config = dict(
    head_dim=64,
    vocab_size=32000,
    activation='gelu',
    norm_eps=1e-05,
    init_std_o=0.0249,
    optimizer='soap_variant',
    lr=0.0035,
    beta1=0.95,
    weight_decay=0.064,
    final_lr_fraction=0.1,
    batch_tokens=65536,
    dataset='wikipedia_en',
)
Each number is 50 + 15 x the weight over its row's rms, rounded and kept within 0 to 99. Layers, rows and columns count from 0. The size before them is the row's rms in percent of the matrix's.

# up: layer 6 MLP up, 1152x320, rms 0.117, rows 984-1036, columns 0-63
# down: layer 6 MLP down (transposed), 1152x320, rms 0.122, rows 984-1035, columns 0-63
up984 097:61 55 38 48 54 72 31 13 36 36 66 49 66 60 71 46 56 66 60 36 82 56 46 59 40 44 37 63 35 59 63 57 54 54 23 40 46 92 44 71 29 47 16 53 49 48 41 48 65 41 53 20 30 63 46 47 41 75 69 69 44 18 35 30
down984 099:44 32 51 43 71 57 68 49 56 16 51 41 56 22 32 56 44 30 80 44 37 42 58 55 58 52 62 25 79 57 51 41 51 21 59 49 57 61 29 82 38 54 22 44 49 36 36 25 64 55 38 32 58 47 48 36 46 66 44 61 42 47 42 43
up985 090:30 38 54 38 50 65 48 44 30 47 35 81 38 49 24 70 51 49 53 57 75 37 54 47 29 65 67 47 44 54 42 25 18 43 57 54 71 37 45 83 46 49 42 29 59 52 82 65 56 40 52 40 01 58 27 41 49 72 60 25 68 36 32 27
down985 088:56 35 32 64 39 46 87 29 54 35 39 29 57 42 47 43 61 39 14 36 57 37 44 34 55 39 24 56 62 15 47 36 73 55 47 61 38 50 67 64 57 57 42 70 48 49 29 55 53 45 67 54 47 54 48 42 37 35 24 40 67 53 50 41
up986 103:73 60 59 67 36 54 37 38 60 46 26 69 40 38 42 50 45 50 44 43 57 50 73 52 22 40 43 41 43 42 26 59 48 58 29 47 46 20 42 36 66 51 64 30 66 46 73 70 57 52 48 49 44 66 57 51 58 43 45 32 58 67 51 59
down986 108:70 66 28 74 34 50 49 20 80 61 58 56 33 59 66 57 38 37 54 58 61 36 80 75 47 43 54 61 32 59 55 46 67 50 28 48 74 42 67 52 65 49 53 14 34 74 49 55 43 43 58 64 45 28 47 21 46 65 05 74 49 61 32 55
up987 105:06 48 59 35 56 34 49 76 71 32 47 67 57 44 59 67 34 58 57 38 60 27 73 40 54 83 43 57 66 35 37 45 64 58 50 34 57 66 41 58 32 31 54 43 50 57 42 29 62 75 35 18 47 39 30 47 54 45 45 43 62 48 55 72
down987 112:55 38 72 55 34 57 49 55 74 61 63 62 51 76 69 58 54 73 46 54 25 66 29 62 36 66 44 66 38 48 85 81 48 41 51 12 44 28 41 43 64 67 52 26 56 46 72 47 27 44 34 74 69 37 40 38 64 58 52 58 39 46 45 57
up988 097:35 20 65 43 49 46 49 29 30 48 46 51 49 70 26 42 44 62 24 63 68 40 32 51 46 35 43 73 67 44 67 40 75 49 44 66 41 54 30 45 50 48 52 29 73 47 28 75 51 50 34 42 52 47 77 75 23 44 53 40 40 55 62 43
down988 091:62 53 59 52 44 43 50 64 43 53 30 58 27 49 35 40 64 28 47 57 57 45 44 49 48 65 38 68 74 28 32 57 38 70 19 36 50 38 62 52 37 42 35 65 47 38 43 54 45 51 54 49 57 54 50 47 34 58 46 51 50 37 37 50
up989 105:52 68 55 72 33 20 41 65 49 63 79 36 40 40 30 71 52 76 34 71 48 65 46 78 48 56 36 68 56 66 44 54 41 30 58 52 54 24 68 64 52 60 58 36 31 28 63 52 71 31 63 47 65 46 57 74 62 71 65 51 38 44 50 40
down989 109:37 40 42 52 11 50 48 68 46 33 75 30 45 59 41 69 43 42 37 65 51 64 48 62 48 46 67 44 35 45 62 83 37 37 53 44 70 53 39 40 32 54 30 76 49 77 72 50 69 66 34 41 49 68 48 54 54 33 18 66 29 33 53 53
up990 094:40 39 41 77 22 44 28 49 55 69 54 90 30 74 41 25 80 38 52 77 49 20 55 49 45 69 75 53 51 57 69 61 46 51 82 35 30 40 42 30 76 48 41 50 54 70 38 70 55 34 31 52 70 49 44 57 54 60 37 54 65 51 46 44
down990 102:37 39 34 16 59 35 58 43 37 58 50 29 43 42 61 43 37 35 38 56 42 46 59 16 24 44 48 58 50 35 26 53 58 15 83 56 35 51 50 64 32 58 48 56 20 28 55 23 59 32 67 53 75 54 47 28 85 45 11 86 52 52 41 56
up991 105:56 50 61 53 61 68 34 70 50 47 56 42 47 47 53 45 59 63 45 45 53 51 39 47 52 73 46 64 49 49 69 72 46 68 41 42 62 44 42 37 18 64 54 19 51 45 70 48 45 69 44 39 26 70 37 64 33 62 40 39 63 36 40 46
down991 112:56 23 71 41 51 52 28 29 14 46 51 69 39 36 44 44 52 39 58 50 50 47 51 67 54 60 57 55 71 28 61 51 55 49 29 33 36 38 71 53 71 32 50 65 49 41 60 55 40 75 59 38 38 50 59 55 44 27 40 44 56 61 69 62
up992 099:48 60 47 45 28 71 30 48 60 53 51 46 48 57 45 19 63 55 32 45 72 29 37 32 67 87 57 68 57 44 61 52 60 66 29 43 56 52 57 67 28 47 61 31 43 29 51 68 43 54 41 58 33 46 35 73 57 19 34 56 52 50 56 69
down992 093:62 69 43 57 41 62 27 68 42 28 83 40 53 55 30 65 10 37 50 73 86 42 58 72 53 54 46 46 62 43 18 82 32 55 52 15 53 46 15 39 53 45 46 71 49 50 32 45 59 37 41 49 31 45 61 54 39 56 62 35 61 68 45 59
up993 097:61 60 53 58 40 35 16 58 61 39 60 61 34 56 62 44 58 55 60 50 43 37 51 56 25 27 38 55 59 66 51 27 57 38 67 53 49 49 66 46 40 50 44 58 68 43 36 35 53 67 43 39 42 74 79 56 64 54 53 63 49 31 81 78
down993 089:40 48 24 49 22 42 41 22 36 62 52 59 31 46 28 67 48 52 49 45 40 70 68 53 45 56 60 29 41 62 65 42 41 56 34 56 41 33 38 42 38 51 65 68 41 43 41 45 47 34 47 71 54 56 26 23 37 48 52 80 48 48 49 53
up994 096:45 60 16 34 37 81 44 80 51 53 35 81 54 64 59 61 34 62 97 53 47 29 24 53 46 53 45 51 69 62 60 74 44 19 45 42 40 54 57 54 51 68 82 43 46 29 52 51 53 47 52 32 39 25 67 44 52 49 53 50 68 60 46 79
down994 109:35 60 58 47 66 90 51 43 62 60 32 41 50 56 65 58 41 13 45 56 56 51 56 57 66 51 58 46 64 14 48 63 41 49 45 56 08 48 83 41 42 37 52 32 54 57 39 31 31 38 26 31 65 50 49 84 42 63 16 57 84 59 34 75
up995 103:34 72 44 85 55 72 55 66 39 57 52 37 61 46 51 28 58 69 45 66 39 47 69 68 59 62 27 50 29 46 17 59 40 44 32 57 38 65 38 54 81 67 34 32 35 48 60 52 54 37 42 58 62 55 49 34 31 40 51 37 77 68 61 48
down995 101:39 66 58 69 38 68 27 64 64 65 60 75 30 55 32 34 58 33 45 64 45 70 52 65 56 24 44 34 42 42 51 27 53 38 37 47 44 46 58 42 60 43 56 58 69 33 48 53 48 59 84 37 55 52 41 61 43 49 54 53 21 67 58 50
up996 100:38 51 84 46 47 55 59 13 61 49 53 24 67 70 39 46 33 29 43 52 36 55 22 28 50 56 89 59 49 58 57 38 49 64 60 55 72 43 54 50 40 18 63 49 49 39 43 49 60 26 53 56 62 57 34 74 41 36 61 58 43 41 70 42
down996 115:53 37 46 32 84 34 62 65 54 51 41 66 23 46 66 44 35 63 57 35 42 32 71 66 79 45 00 47 45 48 46 54 46 51 46 71 32 54 67 29 33 58 49 54 43 42 34 46 51 52 52 54 39 35 42 27 35 48 29 45 33 54 20 63
up997 089:33 97 17 34 43 38 39 50 33 57 62 45 35 44 42 53 46 43 27 64 32 69 22 39 79 63 61 78 14 58 34 46 49 67 54 52 61 79 47 49 57 19 63 52 10 33 73 56 74 48 63 57 51 53 51 44 44 32 49 44 59 39 62 76
down997 096:51 52 68 56 61 37 51 60 93 33 55 26 51 55 42 44 81 69 72 44 52 69 28 47 34 10 46 54 60 37 47 38 32 60 18 49 81 63 68 25 56 55 59 44 58 63 49 49 24 71 42 52 52 30 53 59 77 56 49 58 44 67 49 41
up998 098:52 37 45 64 24 64 42 60 36 35 35 54 59 39 50 69 45 25 54 59 57 36 54 70 43 58 62 61 39 24 39 38 65 38 15 44 50 61 38 43 54 46 47 75 48 49 49 69 53 42 70 69 34 52 40 44 51 56 77 55 35 52 32 48
down998 098:69 69 69 22 63 55 70 50 41 69 65 66 58 60 48 34 50 50 59 57 23 19 71 62 56 21 66 43 56 58 13 51 43 44 71 41 53 45 53 20 51 37 50 68 42 26 34 62 65 55 61 65 74 64 73 54 30 65 46 64 60 44 39 49
up999 106:56 56 64 60 59 41 38 19 57 54 49 74 46 73 65 52 42 39 70 44 47 21 45 44 42 73 56 46 76 34 45 43 15 55 88 69 72 50 45 49 61 68 78 55 57 22 55 81 45 55 56 47 38 31 41 68 58 31 62 36 61 54 46 58
down999 108:94 29 57 71 43 24 52 34 40 26 59 38 49 49 36 75 70 59 41 83 72 32 58 83 55 41 58 53 46 56 76 41 36 25 67 62 74 67 54 33 50 58 40 72 29 28 13 56 55 35 55 67 71 49 60 59 21 52 35 29 33 42 61 40
up1000 089:39 47 53 57 51 44 46 51 54 60 40 28 64 83 58 67 53 25 71 38 61 48 32 16 38 43 35 49 74 48 44 30 33 41 35 36 57 89 66 39 39 29 64 47 40 42 54 77 43 49 58 59 46 10 45 33 35 61 52 63 66 51 50 70
down1000 093:21 56 35 47 53 46 35 45 60 42 53 53 40 52 44 21 44 62 39 42 52 40 33 48 81 52 55 81 66 51 23 45 45 38 34 44 34 43 45 47 27 40 39 56 60 28 69 17 20 80 44 57 45 99 55 61 72 37 47 43 39 38 47 68
up1001 106:72 68 46 26 53 30 47 37 61 41 43 60 46 62 56 59 69 60 56 33 59 42 42 55 52 46 58 49 44 51 56 52 74 65 38 60 29 53 51 39 77 40 34 60 47 38 57 66 29 52 56 88 29 99 67 46 37 39 45 73 88 17 47 26
down1001 117:69 54 42 61 78 31 39 38 50 29 45 57 60 76 65 45 53 68 61 48 59 67 34 50 79 46 25 45 58 45 31 57 48 42 24 44 65 42 24 54 41 46 64 40 66 41 71 52 86 63 66 80 48 54 72 62 45 48 30 47 33 58 53 30
up1002 092:52 71 27 42 13 31 59 45 43 53 37 40 35 46 72 64 45 70 65 43 56 44 43 39 34 12 64 59 60 41 34 66 52 38 76 43 79 41 47 58 14 65 19 30 66 42 72 44 57 38 59 61 49 53 40 71 33 90 47 24 38 70 56 37
down1002 095:67 46 40 60 40 76 51 44 48 34 41 38 60 55 52 43 48 44 55 36 35 75 34 68 44 40 57 23 66 58 24 37 72 76 24 65 61 61 48 62 36 70 46 54 39 42 66 77 51 54 36 44 53 84 49 87 36 27 58 35 57 62 27 39
up1003 095:63 21 43 40 46 37 43 51 34 45 69 44 30 55 76 45 45 44 41 68 17 43 60 27 72 48 49 64 47 66 70 95 33 59 57 16 13 79 53 75 52 40 50 68 22 32 59 72 87 37 58 50 50 51 42 36 50 46 45 48 67 50 44 35
down1003 089:51 66 30 46 38 37 61 34 79 42 18 54 68 36 27 39 85 61 36 41 61 36 68 46 50 49 46 43 20 35 31 41 53 68 50 46 69 41 61 28 71 30 57 73 32 70 69 59 50 27 18 46 70 47 39 56 59 44 43 63 47 65 39 69
up1004 096:49 68 46 46 54 44 45 47 18 58 51 34 46 54 70 27 52 59 25 40 60 45 43 65 36 47 43 31 43 52 68 33 67 44 37 70 40 32 48 71 55 59 48 60 64 48 56 71 82 56 44 46 64 47 56 36 77 70 34 75 39 39 33 59
down1004 097:27 42 48 45 49 62 63 36 55 55 52 68 63 50 61 49 38 24 40 75 71 67 44 71 55 53 44 55 46 63 44 67 48 46 43 78 36 69 47 33 44 77 70 52 56 39 45 67 38 44 63 45 13 48 66 35 38 35 69 42 59 62 51 23
up1005 097:70 59 41 54 10 26 45 61 45 48 58 61 65 72 40 73 44 67 76 60 55 30 26 64 45 67 38 57 51 63 45 24 52 69 48 68 39 50 56 67 00 52 59 46 54 58 39 38 62 79 31 48 42 36 65 59 53 30 29 34 67 52 24 50
down1005 091:49 52 73 61 63 52 43 41 54 61 49 52 82 24 34 78 41 37 51 64 57 53 47 61 51 52 42 45 74 43 49 54 58 27 66 61 43 57 55 36 50 45 50 21 44 73 48 29 32 45 47 57 24 83 28 34 35 89 41 33 41 31 56 45
up1006 096:43 63 72 48 68 38 55 12 40 52 49 32 65 36 67 40 56 32 68 50 34 38 73 52 34 45 35 32 59 41 42 53 43 63 34 66 65 42 54 27 67 66 68 62 23 40 56 59 45 58 57 75 37 36 53 57 50 11 62 65 47 38 41 47
down1006 090:57 75 60 56 68 36 28 50 52 63 59 74 46 21 53 55 50 56 36 50 43 35 55 57 71 20 57 44 34 52 61 58 60 36 36 52 54 50 31 50 36 54 49 57 72 32 48 38 37 71 78 40 45 59 51 18 27 42 36 86 37 61 45 07
up1007 104:56 40 71 56 61 45 43 55 77 56 67 36 48 40 62 52 52 53 48 48 53 46 49 62 40 57 48 53 47 73 48 28 67 39 46 81 55 46 29 71 67 68 48 42 44 27 57 62 69 35 40 46 34 23 59 93 50 59 48 16 74 40 39 60
down1007 103:44 47 40 45 38 58 38 26 53 38 27 64 25 45 52 52 72 67 40 65 33 86 60 29 70 60 75 36 62 68 36 68 15 62 42 35 42 55 78 66 53 59 60 61 36 55 57 45 54 58 75 60 34 80 21 34 53 42 47 60 34 52 41 53
up1008 105:28 53 54 34 10 51 40 63 53 58 48 58 27 51 26 31 64 56 60 25 42 70 45 33 51 59 70 45 56 53 44 39 32 36 52 24 61 54 27 72 40 50 40 62 34 47 49 46 63 42 15 59 54 79 14 51 37 62 62 59 54 38 40 41
down1008 105:45 47 48 57 48 59 43 45 72 45 44 61 52 52 72 49 52 38 78 58 69 52 74 30 80 46 65 42 86 53 40 43 50 57 72 53 54 65 23 40 53 41 73 24 15 06 40 77 72 37 62 40 76 36 44 50 52 37 71 44 51 67 52 46
up1009 091:57 63 79 78 38 54 52 50 43 55 49 53 41 46 35 35 66 70 47 49 50 21 71 44 24 64 49 69 64 88 29 57 44 46 59 72 45 63 42 54 63 62 41 69 33 72 57 55 84 44 73 76 55 52 45 66 49 42 46 64 65 33 42 29
down1009 091:53 58 80 16 48 46 58 56 67 48 41 61 47 72 55 39 49 31 64 40 54 64 40 50 77 55 39 47 75 42 69 45 37 72 43 52 63 44 67 23 36 83 34 60 17 51 21 51 41 52 65 72 47 10 46 43 68 47 43 50 74 76 60 80
up1010 091:56 69 63 32 44 81 84 76 38 60 48 41 42 65 45 36 51 51 33 37 29 50 50 29 34 62 43 57 12 55 50 38 35 66 45 84 38 74 43 28 53 61 55 79 53 55 41 65 72 55 65 58 36 36 46 51 42 52 65 54 36 24 42 57
down1010 089:50 42 48 80 69 27 51 67 37 61 37 36 45 53 42 52 32 46 69 69 58 23 55 46 49 13 72 50 49 27 41 51 35 61 33 23 41 59 64 71 57 48 44 36 36 51 63 52 52 21 45 60 71 60 65 58 63 45 29 75 57 73 56 71
up1011 107:65 35 62 23 43 56 64 13 65 44 41 47 44 50 38 65 59 45 66 36 48 64 65 44 64 66 73 16 76 48 34 40 45 51 51 58 55 52 48 43 32 64 38 37 42 57 54 48 72 43 42 50 69 07 53 37 19 42 42 55 40 59 35 51
down1011 109:63 71 59 52 40 38 46 56 37 33 50 89 61 39 49 67 46 40 30 60 39 49 50 34 50 42 60 45 59 36 67 56 30 72 73 50 64 38 33 52 17 79 44 43 45 56 60 45 65 54 38 70 46 24 43 61 47 54 66 46 46 59 68 12
up1012 093:37 45 47 66 28 46 24 61 47 65 31 59 39 52 37 53 52 55 34 58 76 41 38 35 43 60 28 86 59 64 51 58 62 63 59 51 45 60 43 42 19 70 52 50 31 30 25 20 63 44 46 58 90 48 43 39 43 71 39 39 71 64 65 68
down1012 097:62 61 60 41 45 34 50 60 58 58 47 47 42 19 40 50 65 67 45 67 54 46 54 50 37 47 00 17 55 10 37 38 68 19 42 30 66 45 41 62 42 46 53 46 47 56 31 69 49 53 50 50 72 33 63 53 62 26 37 46 61 58 48 28
up1013 099:64 41 43 61 55 78 49 30 38 80 64 26 59 25 49 61 69 41 60 39 49 39 54 66 64 44 21 52 42 84 32 29 75 37 59 60 61 48 54 55 78 66 52 50 55 53 77 37 69 46 66 15 52 61 50 47 55 78 60 51 54 38 48 64
down1013 103:04 43 38 59 65 59 30 44 42 44 68 47 40 70 50 46 42 46 58 46 62 42 53 52 70 59 49 37 50 74 50 51 50 39 59 31 33 31 50 20 53 62 47 44 39 68 51 50 43 66 47 53 26 47 41 58 46 53 74 25 65 56 48 45
up1014 100:65 34 36 64 43 50 63 56 37 64 46 58 23 45 41 44 52 31 36 52 47 17 65 79 50 52 54 83 48 54 33 25 61 81 52 60 44 60 46 39 15 61 44 39 27 89 65 52 66 49 57 42 66 67 67 65 49 47 60 37 38 26 61 58
down1014 102:53 61 32 59 60 42 50 91 47 62 51 37 47 55 69 77 47 76 61 71 41 78 70 50 45 46 50 41 28 43 42 51 53 67 42 31 66 77 54 31 39 58 42 46 56 60 41 57 65 44 37 31 51 49 50 35 45 39 67 33 43 44 27 67
up1015 099:78 41 47 66 51 72 68 67 60 19 43 54 31 52 48 51 54 70 19 36 47 43 22 36 60 26 54 70 37 75 50 37 46 58 27 50 37 50 56 50 42 60 54 52 30 59 77 40 49 63 27 56 60 28 41 42 28 34 47 43 62 21 23 32
down1015 100:46 50 52 47 80 72 67 46 55 74 35 46 74 43 31 74 56 35 48 23 32 57 63 42 52 65 61 49 41 78 75 63 36 66 63 51 56 59 41 43 49 18 41 57 57 41 36 50 50 44 26 69 64 57 50 56 54 42 74 71 26 34 53 47
up1016 097:44 58 39 79 55 25 69 33 37 38 21 46 58 24 72 35 40 31 95 33 67 28 55 43 43 71 71 24 51 37 54 51 47 42 63 40 53 44 82 69 50 43 39 60 63 61 35 65 50 39 48 56 40 41 39 64 32 60 38 44 46 48 46 61
down1016 091:57 46 59 59 38 53 62 35 37 65 62 41 56 64 44 91 58 68 65 78 38 69 70 54 15 38 67 57 39 39 61 35 23 53 61 62 44 34 59 18 49 73 43 56 64 56 42 10 48 58 51 66 43 84 63 67 63 61 51 35 42 41 53 16
up1017 094:67 53 65 29 39 46 60 40 57 63 55 48 26 71 58 39 39 55 65 47 60 37 58 80 49 47 51 56 30 78 43 58 47 66 89 85 32 64 48 47 47 41 52 45 46 43 53 65 74 43 45 45 38 38 56 49 57 79 66 59 74 42 48 16
down1017 093:45 32 39 22 52 31 42 55 62 46 44 22 51 83 38 53 59 54 46 41 64 49 56 38 47 58 51 55 63 39 74 53 39 42 39 80 48 53 34 39 70 65 43 46 75 24 53 19 63 44 34 55 62 58 46 66 59 30 74 58 52 77 45 65
up1018 098:71 35 60 41 30 60 52 35 59 26 63 57 59 29 14 33 30 45 26 42 56 54 65 55 35 67 58 37 58 39 68 29 76 55 42 46 47 59 39 39 51 71 59 49 73 74 49 51 53 46 30 64 58 13 53 71 44 51 34 73 49 43 17 60
down1018 097:49 43 35 51 40 15 55 49 57 64 41 80 62 50 46 60 28 45 55 67 69 43 52 46 67 42 38 07 27 45 38 48 21 30 16 48 35 86 43 34 55 74 19 62 49 50 53 75 52 52 62 61 61 52 34 38 68 58 24 73 73 63 48 53
up1019 118:55 40 70 38 59 58 65 18 45 51 58 28 30 64 58 37 56 61 28 73 62 46 60 72 40 58 48 39 74 58 59 43 60 33 52 58 53 57 57 51 56 19 37 46 44 45 53 51 44 54 48 36 61 71 18 58 22 28 54 35 30 59 32 36
down1019 113:42 30 36 31 72 40 49 54 64 53 41 14 51 68 44 66 51 48 52 25 48 54 47 33 66 70 57 67 38 39 60 56 65 33 42 33 55 64 47 49 98 28 30 00 52 76 30 52 58 51 51 25 54 71 45 27 48 75 60 31 30 72 54 45
up1020 097:53 43 52 89 58 67 62 74 85 62 18 84 53 67 78 43 47 99 62 54 34 66 46 76 63 67 38 47 35 83 58 52 54 31 66 45 52 27 51 71 42 39 60 39 53 44 33 29 47 53 51 37 28 61 49 37 59 47 53 49 50 32 36 46
down1020 099:63 21 63 31 54 46 46 62 44 43 40 57 50 70 28 42 45 44 47 72 33 66 55 70 72 59 49 52 40 30 60 40 38 88 42 61 49 30 56 51 52 14 44 61 70 30 42 54 58 56 44 39 43 68 47 46 62 88 53 28 49 78 54 31
up1021 103:40 58 47 81 55 67 35 44 39 36 47 81 47 57 40 52 19 53 29 49 51 64 56 73 26 62 55 40 48 64 65 48 42 75 58 60 26 34 41 75 59 35 63 54 34 72 51 43 22 66 47 38 51 48 45 72 43 58 67 46 31 40 44 61
down1021 106:42 50 75 75 65 63 64 34 38 36 30 44 51 36 68 56 39 41 48 34 58 61 29 38 40 48 56 66 58 26 36 59 45 56 53 61 58 63 56 55 34 72 51 66 58 41 55 52 60 53 43 84 36 12 40 80 56 48 38 71 40 76 42 81
up1022 097:31 41 31 67 76 84 50 45 61 60 32 09 60 44 23 71 50 44 55 32 70 42 34 72 59 83 39 57 47 58 50 65 52 49 56 40 68 67 51 54 80 79 74 29 21 35 59 55 44 54 57 55 30 49 72 48 84 50 49 40 35 68 37 42
down1022 096:60 74 67 51 61 50 69 48 46 45 58 55 51 31 87 55 52 52 34 51 37 60 57 29 49 07 66 39 58 39 56 50 81 66 49 33 61 50 47 77 26 55 47 35 30 29 55 97 24 46 29 17 52 44 35 44 63 61 45 61 67 59 54 54
up1023 096:56 57 64 54 56 55 24 61 44 77 44 58 61 74 42 59 44 51 59 34 70 40 36 51 25 49 56 39 47 60 55 65 45 53 48 53 42 76 58 70 30 59 59 67 58 67 66 59 51 43 43 52 41 56 82 64 77 29 49 50 60 38 33 54
down1023 098:53 58 73 23 50 54 39 69 27 58 57 50 66 59 52 74 05 48 36 63 66 58 62 22 28 58 64 32 64 25 59 75 64 37 33 29 71 62 57 59 57 57 47 46 58 28 36 45 46 28 53 72 48 49 68 51 52 69 42 33 59 61 29 50
up1024 128:66 34 64 56 60 49 58 68 42 42 41 58 45 55 27 57 49 68 39 24 38 24 63 71 68 58 47 55 40 50 59 26 31 66 45 35 13 22 39 46 38 50 42 51 54 44 35 47 50 46 59 23 28 71 69 46 64 43 56 70 45 40 63 37
down1024 138:71 40 60 47 44 42 74 58 56 37 30 54 80 34 63 41 39 77 58 48 37 20 45 50 48 33 35 44 54 42 51 36 51 32 62 57 30 38 48 44 33 42 54 12 48 55 37 54 42 71 52 50 56 49 62 38 54 40 64 49 39 75 74 50
up1025 109:37 69 47 69 70 47 44 34 42 62 25 27 70 66 47 50 89 64 56 63 41 71 54 47 46 68 55 29 55 57 78 41 50 69 34 67 12 38 45 84 19 63 79 46 24 38 43 49 78 44 40 42 49 49 48 56 63 33 49 53 58 58 35 67
down1025 094:56 66 60 51 38 47 64 54 50 43 58 51 52 63 41 61 34 41 41 23 61 44 65 33 30 64 34 70 37 50 41 59 30 49 49 69 89 61 50 66 99 68 62 56 29 43 37 28 56 58 51 69 67 44 61 31 46 47 47 60 62 59 52 67
up1026 097:43 37 58 37 74 55 47 50 46 37 61 53 43 61 46 66 44 29 34 55 74 46 65 22 50 55 38 45 70 67 51 61 35 58 50 53 60 63 44 45 54 62 56 45 55 60 61 50 63 54 38 52 45 40 15 75 44 39 43 33 36 49 38 72
down1026 091:45 16 65 61 61 45 67 34 52 53 70 70 67 45 73 65 62 36 36 59 38 19 05 76 34 67 29 67 49 51 31 76 39 32 46 48 62 32 80 37 49 38 36 62 27 20 61 55 46 32 56 62 56 43 66 29 35 48 75 59 66 62 26 47
up1027 110:36 33 56 77 44 50 41 51 59 45 50 33 51 60 38 25 44 26 66 46 51 60 56 42 47 67 67 41 64 85 53 48 35 80 26 52 42 62 51 47 47 42 45 61 56 27 21 33 28 78 49 35 61 53 59 57 62 78 53 59 51 52 21 53
down1027 110:45 47 47 28 41 49 53 50 64 71 50 60 45 55 38 54 80 28 24 29 53 46 43 66 52 38 53 45 63 41 73 69 45 43 40 49 74 51 34 64 41 26 36 64 62 13 34 41 29 15 46 47 54 39 75 33 44 48 32 59 28 76 80 56
up1028 095:49 60 53 50 29 44 58 64 50 53 62 57 55 62 52 34 07 60 48 61 37 39 39 36 39 46 42 45 59 71 79 41 44 45 48 45 42 56 23 61 46 40 68 37 77 43 43 60 59 32 34 47 64 30 58 48 60 53 63 70 56 65 46 57
down1028 099:44 67 26 42 26 31 18 59 57 52 43 59 59 26 89 22 76 48 35 54 47 29 59 75 63 67 60 34 38 62 47 53 60 59 42 46 54 69 59 52 78 51 42 22 50 59 23 72 52 51 87 24 24 28 47 30 59 60 42 30 36 38 47 39
up1029 104:51 58 56 46 40 46 45 81 66 21 49 52 47 67 57 42 51 54 56 46 60 43 64 66 46 47 44 42 51 51 53 52 77 66 52 55 35 27 48 82 39 20 36 53 52 56 57 56 31 46 23 31 81 31 46 34 33 54 54 68 55 59 46 26
down1029 110:58 20 40 52 55 51 58 56 46 70 46 69 36 41 78 28 45 47 58 43 48 23 34 62 60 34 56 46 45 48 67 72 25 71 51 61 58 78 35 81 53 31 41 15 28 51 53 36 40 61 41 52 61 54 57 41 40 60 53 63 62 38 37 87
up1030 097:57 62 65 73 59 44 87 33 73 65 41 46 46 60 41 39 63 51 65 43 14 58 59 88 64 61 55 67 87 65 66 60 49 27 55 20 48 59 10 43 60 83 48 64 48 44 39 89 64 49 48 56 46 34 61 51 23 64 35 63 89 74 56 61
down1030 105:45 45 63 54 42 61 60 46 52 30 45 63 73 58 36 73 47 64 47 64 70 33 28 49 61 46 45 36 63 58 64 31 54 42 41 57 40 56 56 39 55 47 35 54 75 57 44 37 78 41 51 65 37 70 26 54 53 71 18 86 31 50 35 32
up1031 098:47 68 69 57 40 27 52 57 54 40 59 60 50 30 68 50 51 45 57 20 12 62 55 73 52 50 55 62 53 36 47 57 29 34 52 21 42 39 66 66 55 32 60 55 36 63 39 66 58 31 47 27 25 63 61 44 48 48 16 45 36 40 46 59
down1031 109:51 45 45 53 40 54 61 66 54 66 47 33 77 36 16 52 61 57 44 73 50 49 60 45 44 44 45 46 90 99 71 41 67 42 87 63 43 49 89 48 54 30 63 28 58 42 38 55 49 63 51 53 41 62 55 34 62 51 56 59 46 68 40 48
up1032 097:61 50 51 50 38 51 27 65 58 68 38 72 96 49 23 49 20 33 35 74 46 65 38 23 55 68 68 67 49 33 60 50 58 65 27 41 58 47 64 50 47 69 68 25 55 62 54 25 46 40 05 48 53 44 48 64 82 28 45 46 80 40 56 60
down1032 095:60 57 40 30 57 63 40 31 43 47 29 51 45 66 68 47 71 28 58 67 23 29 42 35 65 32 28 64 77 66 54 49 45 52 42 50 72 49 34 74 48 58 32 57 32 62 35 41 52 32 56 27 55 52 35 49 49 44 63 72 34 63 40 59
up1033 101:77 56 45 64 55 65 40 51 57 24 46 64 55 51 20 56 42 66 63 36 45 84 38 47 47 25 32 53 47 52 48 62 47 65 18 53 37 38 35 68 46 46 43 73 40 41 28 44 61 46 35 66 42 36 34 49 49 61 48 32 40 32 39 35
down1033 104:53 55 39 37 62 47 57 50 29 20 47 33 74 34 55 60 59 43 58 34 56 23 79 51 76 39 09 44 53 60 42 45 60 59 61 47 60 46 64 52 52 62 58 41 49 45 54 64 78 59 60 25 81 42 70 48 56 29 36 25 63 86 54 44
up1034 106:56 63 41 73 49 46 50 74 19 32 74 55 52 37 51 41 38 46 57 56 72 55 47 58 53 53 70 30 54 43 50 35 19 32 39 26 41 37 44 62 34 68 49 56 63 80 40 51 53 69 54 46 85 57 41 60 60 20 50 55 53 59 48 46
down1034 109:85 57 55 68 77 47 47 88 09 57 61 47 31 67 76 35 55 41 34 59 63 53 29 53 66 64 65 56 76 43 32 50 63 59 53 38 36 49 41 47 59 69 39 51 40 48 27 35 57 56 36 53 70 42 46 43 50 41 56 61 49 32 40 55
up1035 103:58 49 21 59 58 48 22 50 54 33 41 91 57 32 66 43 56 99 39 42 48 45 47 59 46 75 45 69 63 75 36 60 48 72 48 28 54 51 12 32 39 38 82 57 26 28 47 41 61 70 33 36 66 40 53 43 48 31 70 46 55 54 80 51
down1035 113:48 49 63 43 62 41 50 40 49 09 40 31 42 92 44 57 63 51 48 64 49 67 29 41 46 34 47 56 67 35 41 39 66 57 48 44 56 44 54 40 55 57 50 53 28 39 28 53 54 57 47 25 54 68 54 28 48 51 60 27 63 22 61 74
up1036 096:72 70 46 73 44 24 33 38 39 41 67 54 49 72 46 43 70 40 45 50 60 36 42 57 31 52 48 32 58 56 65 55 43 61 64 45 32 41 69 60 38 71 27 30 41 47 38 53 69 64 31 36 24 62 46 62 58 28 43 54 38 33 47 62